Part of a small language model's weights: rotary positions.
Each number is 500 + 25 x the weight over its row's rms, rounded and kept within 0 to 999. Layers, rows and columns count from 0. Numbers have three digits each. The size before them is the row's rms in percent of the matrix's.

# down: layer 3 MLP down (transposed), 1792x448, rms 0.141, rows 426-440, columns 224-447
# up: layer 3 MLP up, 1792x448, rms 0.167, rows 427-440, columns 224-447
down426 095:483542491526520503507479506517501484500494489485491528518487469496518487542501478511493522457480455468517485499508501472518537507554515516526498529494522468521499519564494480505513517542486499474516470519517486451466524539540547480454477517517500540517492493508481467493520567493484536503520477484486515545507518508538484516421485508509460495517557509493489554482495516515505477516479529480500476537534525494515502498507480508476503497504517480502523525543519457501561499512444490523519483498449461489506526502490505486455502523529505503474520513515517492473457531497474513465524537542530542487451507524494526494443503481497497508480489500501493515522501501449538471521487
up427 106:448499516493449472532477508474485511498520479491491512504452478468488511506489484513505475515505503472536520458475499543537496533484507471481443467537567552515520482511488538520476487530530470509486504494513517489481487540538505462500498433498506514439516532496473497516513482486480516469479468517461509516531486517511465471502482518456484500533486476515498502528493463514512511513462515479516531498493491491491483529517490534463501485507556461486447516533505489524480477490478473524464506517501496535523560460525517509494531496498486479541495536509529464479499529485527494454497509506476530479452527529500522574505483455498482500565478502512508474447501457509508541485538
down427 104:457539498497457546498498485480518504486532516469479445500513446495496481480515504515505482450484476513511478501510510517519481544505493517527472489491508494510525517462482488501479515574489507506495495471464473528557514504472507434509512521498505480467548487489478521546480523477497519495501481506485476522482516485535471488519489485502520513503502527512462556524534500466466482517543512512492475492487538501456492459513519494446526501480508489483493498463535491468526517494439477491532450495522481516479516496540487513484523474474491448492510541493471490485504472490509504464526502479500540486518490542497512513461446512512485517448490490482491517521520476459483476513526
up428 101:504501500513480505479514497480551517475533542448498527470494467551472484506475545491492505534491524478533500497530492521456529512466530465533482465538479478488491536512459447492508476518477496540509530530456510495503502508523482555456491519493484482526497492509528479493472509466522487468446488492521492526484500515442500491511456536502487544501510523514549484516547526521455495486494511536496519515551558485484471517514507507484540556545527490509453519494471474550487491503471461554465527532459540507511525470452465487511495492488501469495499506501464532502535482529517512461477489485478549510498503500469515522499510483482545507468528494488514498510472511476527476485509
down428 104:484493532512519471491518498506516527563563485503472481473508521499506519519526492541563539470450500509463506483508450452539450519478504499498533522538533511478526483515484492522479550490507470505475527483487460515478505517511505470514536465494538527509474497540529503485530437499509527496549511498501494512507509504510496480441520467449492499479410477506489479465534499475514450487454518482534468485448486458485482531493507505480503490487501493488507480493491469492517480485466514460527482507479476536526463500552498520502493532498524526474478468516501543528490509488498500481539496473514509491477471506497526503535487531479522487510465525495489467491467499486492483487501
up429 094:518511508509486510493515500511525446490509523468467522530534486500489505491480462505468511488501504490505535518530489510521499505533469453483522480489524487538518486487489517482555509526486492496494511496549524509461504524510523495505490441532510501545495475507531544512508499525486563500490527520510542509524445521492503517502490537468463475549487499523473465500502501450493515506511500501489534511478487521506514505451486517448511458481493476484444520505475488531546508499492517426474494436496471575534484497478500530527488491523477503543499502492493502496514506583517515491476418474526479495509505483549544482482533535529431459527460497473512467508503495466523496480507
down429 096:486496492485526526474498519523547473505486508522527468538515457492484485495543485543484460514512461521500483471500498535502522471505515510453477545503487549448544542506472472462514477483524477499509493504497539521518467500467487485496520477470491479486486479463500474498508548512457519521524510483476487544500473498527459517552462446476537503455435548516520557501519502506472467474498501502509488504509509509523482448464498524492486522479506487539512485532505514484504526489542482478510504477478499498551509559545491458520533477518489532494479497514481521526479553537473508470472500473508515489465529478476470487515508513449529473513496494510467502566490539550489456510505
up430 092:489478516542486484484535536534499531503516492487493464472478493493554503544501491507481453475538500496453540469551486524504451492478484475481514479468486515498504533472502479512461516495485482490476485510537518505532516538490531525463538552521503481518541459504476497471521527497502511534524508523518536496532526565513486482462510520511504475513463515497535478475506506527482478449453513498480497496480535505538506530511471499469466504532489480466503446501514493480473562505478468522478493547476482501500483507508508522512516496501528497503453495497470500463487524473576527450474503500522509487481493476524482479475470514486526526516486475490505490512461495534518499477498
down430 097:502472526486531513523500503541520512480469478510476493521497504482493455510438503553489501495533481490487483551494476473536523535538527526539505525513469505477491509496503482497534479528463509481508505520518496483491472508517517537465497564508450502521515517536483514499485526520485507454470486508459503519495491497506529483541504504528509492545517491518476512482483502503516495477469537498492541505453512511520555492568507536491531445469519483511527470512484494489524510524518481547531488487494494508477497508507488483515475506483529549537497519511484466511525480475494521489483491469508501486496564548444465497537555486475522510508480505502470489575468494530478487507514
up431 099:501480498507515514498492449493496523500473518478474498506464524541508503492481504518504514457540488556518492521529495517531497547509531552543502486489501543524482462451522486529519528538531494518525490514469473491500488497495494499490512534478507471498546521530509483541471474506514453487509497531516519514522504532466493463456460499488508489514494465529472465493525483519502479546518441456519479500514449487507459501516485494516534527543502496521494502515509535430532505505524464512478503520502498466475516497496483460526507486461505449501520555503529493462498510467570510502495490467492496525514513506516530531501476496536494492500547470494522487485534548490523508506542
down431 090:494503473526538512520509542505516458481511543488478547506524498482534471526485503455494493548472475473507508445490499490483508498478463451504503478474443492501474476530478529481484496524492495522488486492509542497497532548493442497502474502524500539542498465469471485487522452506515507484561515478535529488515502476537502528495537549490495492505498546528493476503528552512495515489495500460478502494495526495455543450485516521459493504501512447526505521540537480510500513509517514479474494477474476553486486499500507509502497528515488485515470459445485479501511481478490453492498505518559501522501465473526501482493469496490445526441484518513521522487503537535526466485465
up432 094:497444495503497487511510517512525477487437480496498473517502494517502484445523469508465514494478502481492489480483486514473557466482479507456503517448485523532489505510459518493492461507509507491514526552490495520492505480500491493519514491500459489528475472501514470518484483510498486507504503513472491508482489505526484519511452505497489524486489464485518516507497508466491513514483473548464520522480536458466511536565489483469494505499483487501527484507444488475492489471513498509523532499459529489517470469570472524540470516499496500502501494509489514520486499533482497518468494473514496506544519540491538537517534533493524511438485502478541498495485465513478497518498
down432 093:495504477543506546489494526504494518530539488511535544477518490493492493521495484516500534508515486450481454487557489508481527483532494508503539500463468532481471533501498474505523536469448483503456500508511525452444453521496451489465488482505549537506537484530497510494491509478476546509470520460555486516570487539525470494507522537447492502506533530497512526522486484522456474526507500464514529456519474469483532469509506511531484502517451488487470500535516545507505508507515523507520491496501504488527494517535493476487527518515491494532496507500546461463524523485494550502509472489498495491487540466498455481507512506473545498562479547483491476512501505464498500527451
up433 100:475463496520475531473456465489483527488525526487512521507504501490494522522494511525455510469509503502504511533530468516499497454509451501524484507504485492519491501482462495497508521498480513522507482537524504540540505518491552490513440509507528474490518532515505497487505502455549489496463545479513536461491497516475507491504494486493456494513512549518508471510505475554468538562504486498505481486506478536473512514508472463478506534503526497509486468522509490500508473532528467502530502500478497493503468515471496522505524504529533475520499514460536486489508548531528519569540491529505462507498514528516473482523507518460485493530493465487477438509489526468505483529472
down433 096:480578459476448489470491528478479432500501541472552549533556486487535538537498471493513500516470479520495515467465490530491484457490489491510456501511483513478504466525492516459493490473483480540484449506520527480510518444487517538526492498489502516551505470504473533483540503500490508502477527542479476511495451478526494522526482507471499466481512504495503490449505519486532499514501505487525485501483498521496500493534558460512477494474498494507496497508514556535467489500498514512460543450479505482485553476503490430507509478508513468492494494535507501460496535483494481475452475533507515548487504494542487443490514477493530488536493511517537496491486503498521501493490
up434 096:472488494525503467483515571511521490491504515462510480514486504463482516529515485503517482504488518506513482455518525529515488478516543488501502541521516488478505500502503548482524479546502484533497479503470484472525485514475462483464503497497484488526481474527537476539489488484452530483511500469474498508472536504526472500509467558508516502453494527544548518507528513510494509489522500475517508488471492496491548529481476553533492495512456479549516483471475516498512547515510519473478440477491480473479514503508521438482510500455534510458484482516461492471474486500491513488489504547463494479478519468497510537455493483490475539504490542515484531483471496549523525502473
down434 099:475514522496492507475521519522517483505472511439546510446520523522511462502482508506480512492464503494485474514557529494523541482518549465518537523501507492485497500525501532481489476519498491516481543494495487526523498532480476518501475501521478494511545516504488516458442538517537478518480501546500543520451484452522529474465522455538524505462479512478475494531436500488509508523529515510487487496508488490498496518504483537490517524480501484481455502506505461473541503516491516553522481485489510487489471544516433470535501482502522487516484528543518525494474485522477516489473501491493462479483493539532503476477504442480521527535510523475500497515541475541500508535495
up435 097:489491555537468558535515489493498505523522494472503523490475488472503533469548506501486497501505477479572474467472510506491514522502503522487482515556489491495528510526547522515524531469494553483534480520517518541515517494500524489503479491500512524476533484499518478534480457509504539495464518522478510510528560481489475470498527484500501488482488483473507502489484472472528479525498503502512513454514472524544492527458536501514447549494516498513502515524493520465494503489516548470472452501482471487548547458461515508523487513481482495494499531508499503494469468538493494491487491481522466488491490499537482510513494488496465493496522485457549503506520504494522519489493
down435 098:446492472549487443502488546506510506496539501482480492429494452549510474501526503473520510494499481446475500486527489490498483495517458479491485483527486486493513523452496496497517479537519487495510502498499455458526543521476498523483482473552489523498506512470506485462505563473553499476481472500496501553466507499479526511466485476516515508458554525498532500497460524485504479538474521519499480489503512499492459500504481500477531515495481495499508499478474495563491484467496498448503453493507501468527484515487498489491480506479513483489501535481475478463476508459519516449511523481468495481479508510519491502447450456501486530480502467515469494520497513540474497497465
up436 096:514482524536465500498469517484465521523523565501482492495522528465454556483496512540500497502514512504468479495493471508506466464502520466505493507516524519533511484499484521496533517521500497525516526487497472472465486464474508488510488527470552514519523496522518482504515501535518521466507507500507488515479493495498464534504463536491469520511510518529484480484499510492510543512506481543538477398446530524419507485482491489518522514509500474460481472511516521525515532460485512488498518478480494521446481533512483478533526483510489521532514480505470500468549470469479490498495496476530444534508479518505542505485521513527516525505557499499494450499504542502481491534518
down436 090:542471512494505533494468517478535460543487470507509476559520518473508488531484499510528470523462538473461512476459495508486501479512521509450455510479470523489490516495478501484492506489485491534467514520480502525495531525513470489499510441531491496526526493509496493512480441502535531518450516517486490475486478520459524509546503476524498521479553481491497495563479492496517493520503508482510468512483472509531526472514530521460511485515535501494459499498520495464536510522473484505501532470470493534461495522515476486506443551516505495504500477525510521491486527502481487486480531488499466512494530524518510493509513491452530486522448499479520468506513482529476520453515
up437 095:506486491521519445469524482477479487517499479525486534479470504490521454484481516509461514484504493533503519495489521528499504509510520483451495511515498461507541506499518495490522504545488506495484502512493497513500522492487523504513533472530476528482505495504511496464503458520470492435511476479435534499485490513499492507497511477506444474503532460490492468485522507496473488483507485501471532506467527503499482554474511459504530491507469509453493508516501500515493492517501487515487549501478509497545535559495484454496528526522516491488448501528511480507513450491544498494475499463534454496514522490484496532517528484541494455448495492523525518497493525440494444488493
down437 093:479493535470505484561528498506504496473474457471535442518501461496447497472524513464516537525507476500462494554509499509536506547520484512514482497469483510523518543486499516466492491464507477468429504479497507485486474499512500503489525519503514473483431485539482524488483464508531552541500512490516546468513527476480487498499463483522492498464494491507517526507530533503435487508471560514515480486525480484501518446484524544486515522475518538558543495518526490519512498525537515469518514503523500489516495484494480526467486523458492498502459477529530530493530492534518475529485513464499486506470462527483520486452519532486501449517532526514489505507497496554509480504515
up438 096:488513482457499458469434520522559500501488523518475522504470500524471474531501482524487528509500486487518497461498503499494511526478477479521498512505507503467462493478553490501540550500490518477475530487492517469502507538493502529480524500453505503511508520525498483490510505490524504453498469494489460483517532504474518539501455535527534519481514503518513474484492483517529463481513495540516504471538494482540488500505498517521537478499471459489520523533484540488544478533477463493530512493501449493521486507510496478514537482504498478507477517538528483494482445492517535503463479517500483517489502457472571485524499504522508552515513538479472528539486526505517479481469
down438 100:520510524459508501445534525484526523467501547473491522475477488501490465504465540529524519521486504499465467492474485484486484494484470504496491507518505470478492479492539516530480509500483523505493456524515514501496521471496503504533477494478515527528480491522479508498504433468508516451528497497541507516494467499491474467504542489534503507498485525490502536516472494528499558409488507506503548468483485452506540452466518538511516476523482539464472496503503505486521536545471486515459504473504495452490487553521499507510475493514496518574482513558539508497511473466529513539522486492490478471487493476505542489474453505468470535490535519475504494494515510487505509475490
up439 106:537508503452519505460523479505502513496486505521466498498549501514502512442538536482491508494468475488531534502482517506488490498446497467519541499488495488508486540523482531475478537573478454472494496495532502482535511511475509494483463508503503501493493499486514544513487446518519486471473492526488488533519579544502460495484535463506529507521486521506516539531484426485508475509517493505492505510472460436507471539489531477529500478527492445486495533514497500480502486485497512538456476501516503507471529476443518464494495510518515479476500481512496522495528499518505486457494495488483526510505485536477511455457522528495500507483503461500518521509437469484518496468515
down439 106:505511477520499474480530477459506443484466510493491519492508517513511493490467516507521477544519451466497477484502500512519443475481514518488559485513494457463504530516555511517487537506480495532479497479527504511491510482516520515497543479561494499542508515481465473474515465495479531501518463517503474528450477470501520498499471507496533507540509493464522500510488506498516516471462483539476551499451487494509465461521499528498462490529508519536497524500488492487507466490455527502524511497487496529466504491540484460509514476496507462464521499482518524523508482542500486470496537477519484491502466523516506499502510485480470531491468513504530473537517503480487469510530
up440 092:507469529495527489496471513506480558524472508514462495509478505527455465473556516462501507513497524483521522492536470480533490489514544464507502487537489466490476479459540521554473447464485481534503517489555559501530523501513471507513498502435493465506472504505520530480497481464500476490513504494473456477529520529496493550502526513512516473474497470519502473459504485503528487492509488536485494486469519519491473521522490527526499456538518464526510482545507512536497483529491507453490493521519499505519461510468484511512495543474523482464544443483462497471494509513482494500509492494493503511559464495526498491458522499537489530475485490547516519517481491499501521475506
down440 089:519545521493502505481504518485537517469472528538491491511500459525534502477522482508511467520537436505536485484482498496547472533534527512508507482492531495497506518495510520497486462503543489526526513485497519489522478483544521493502520500496519519497505517490492505501528513481497472433487530467472481464510519521495499498484486486520469520503488536480466494506497520491558469482484498465535501505498500519508517535475512558478476492519492570448463501509517529519517531480478549502526532521488511523523481529526498454511534525476483484491506520490506490536505556484491528457492498506512559558500475521542483512510494524524530476504496522514497442470512492508499498500510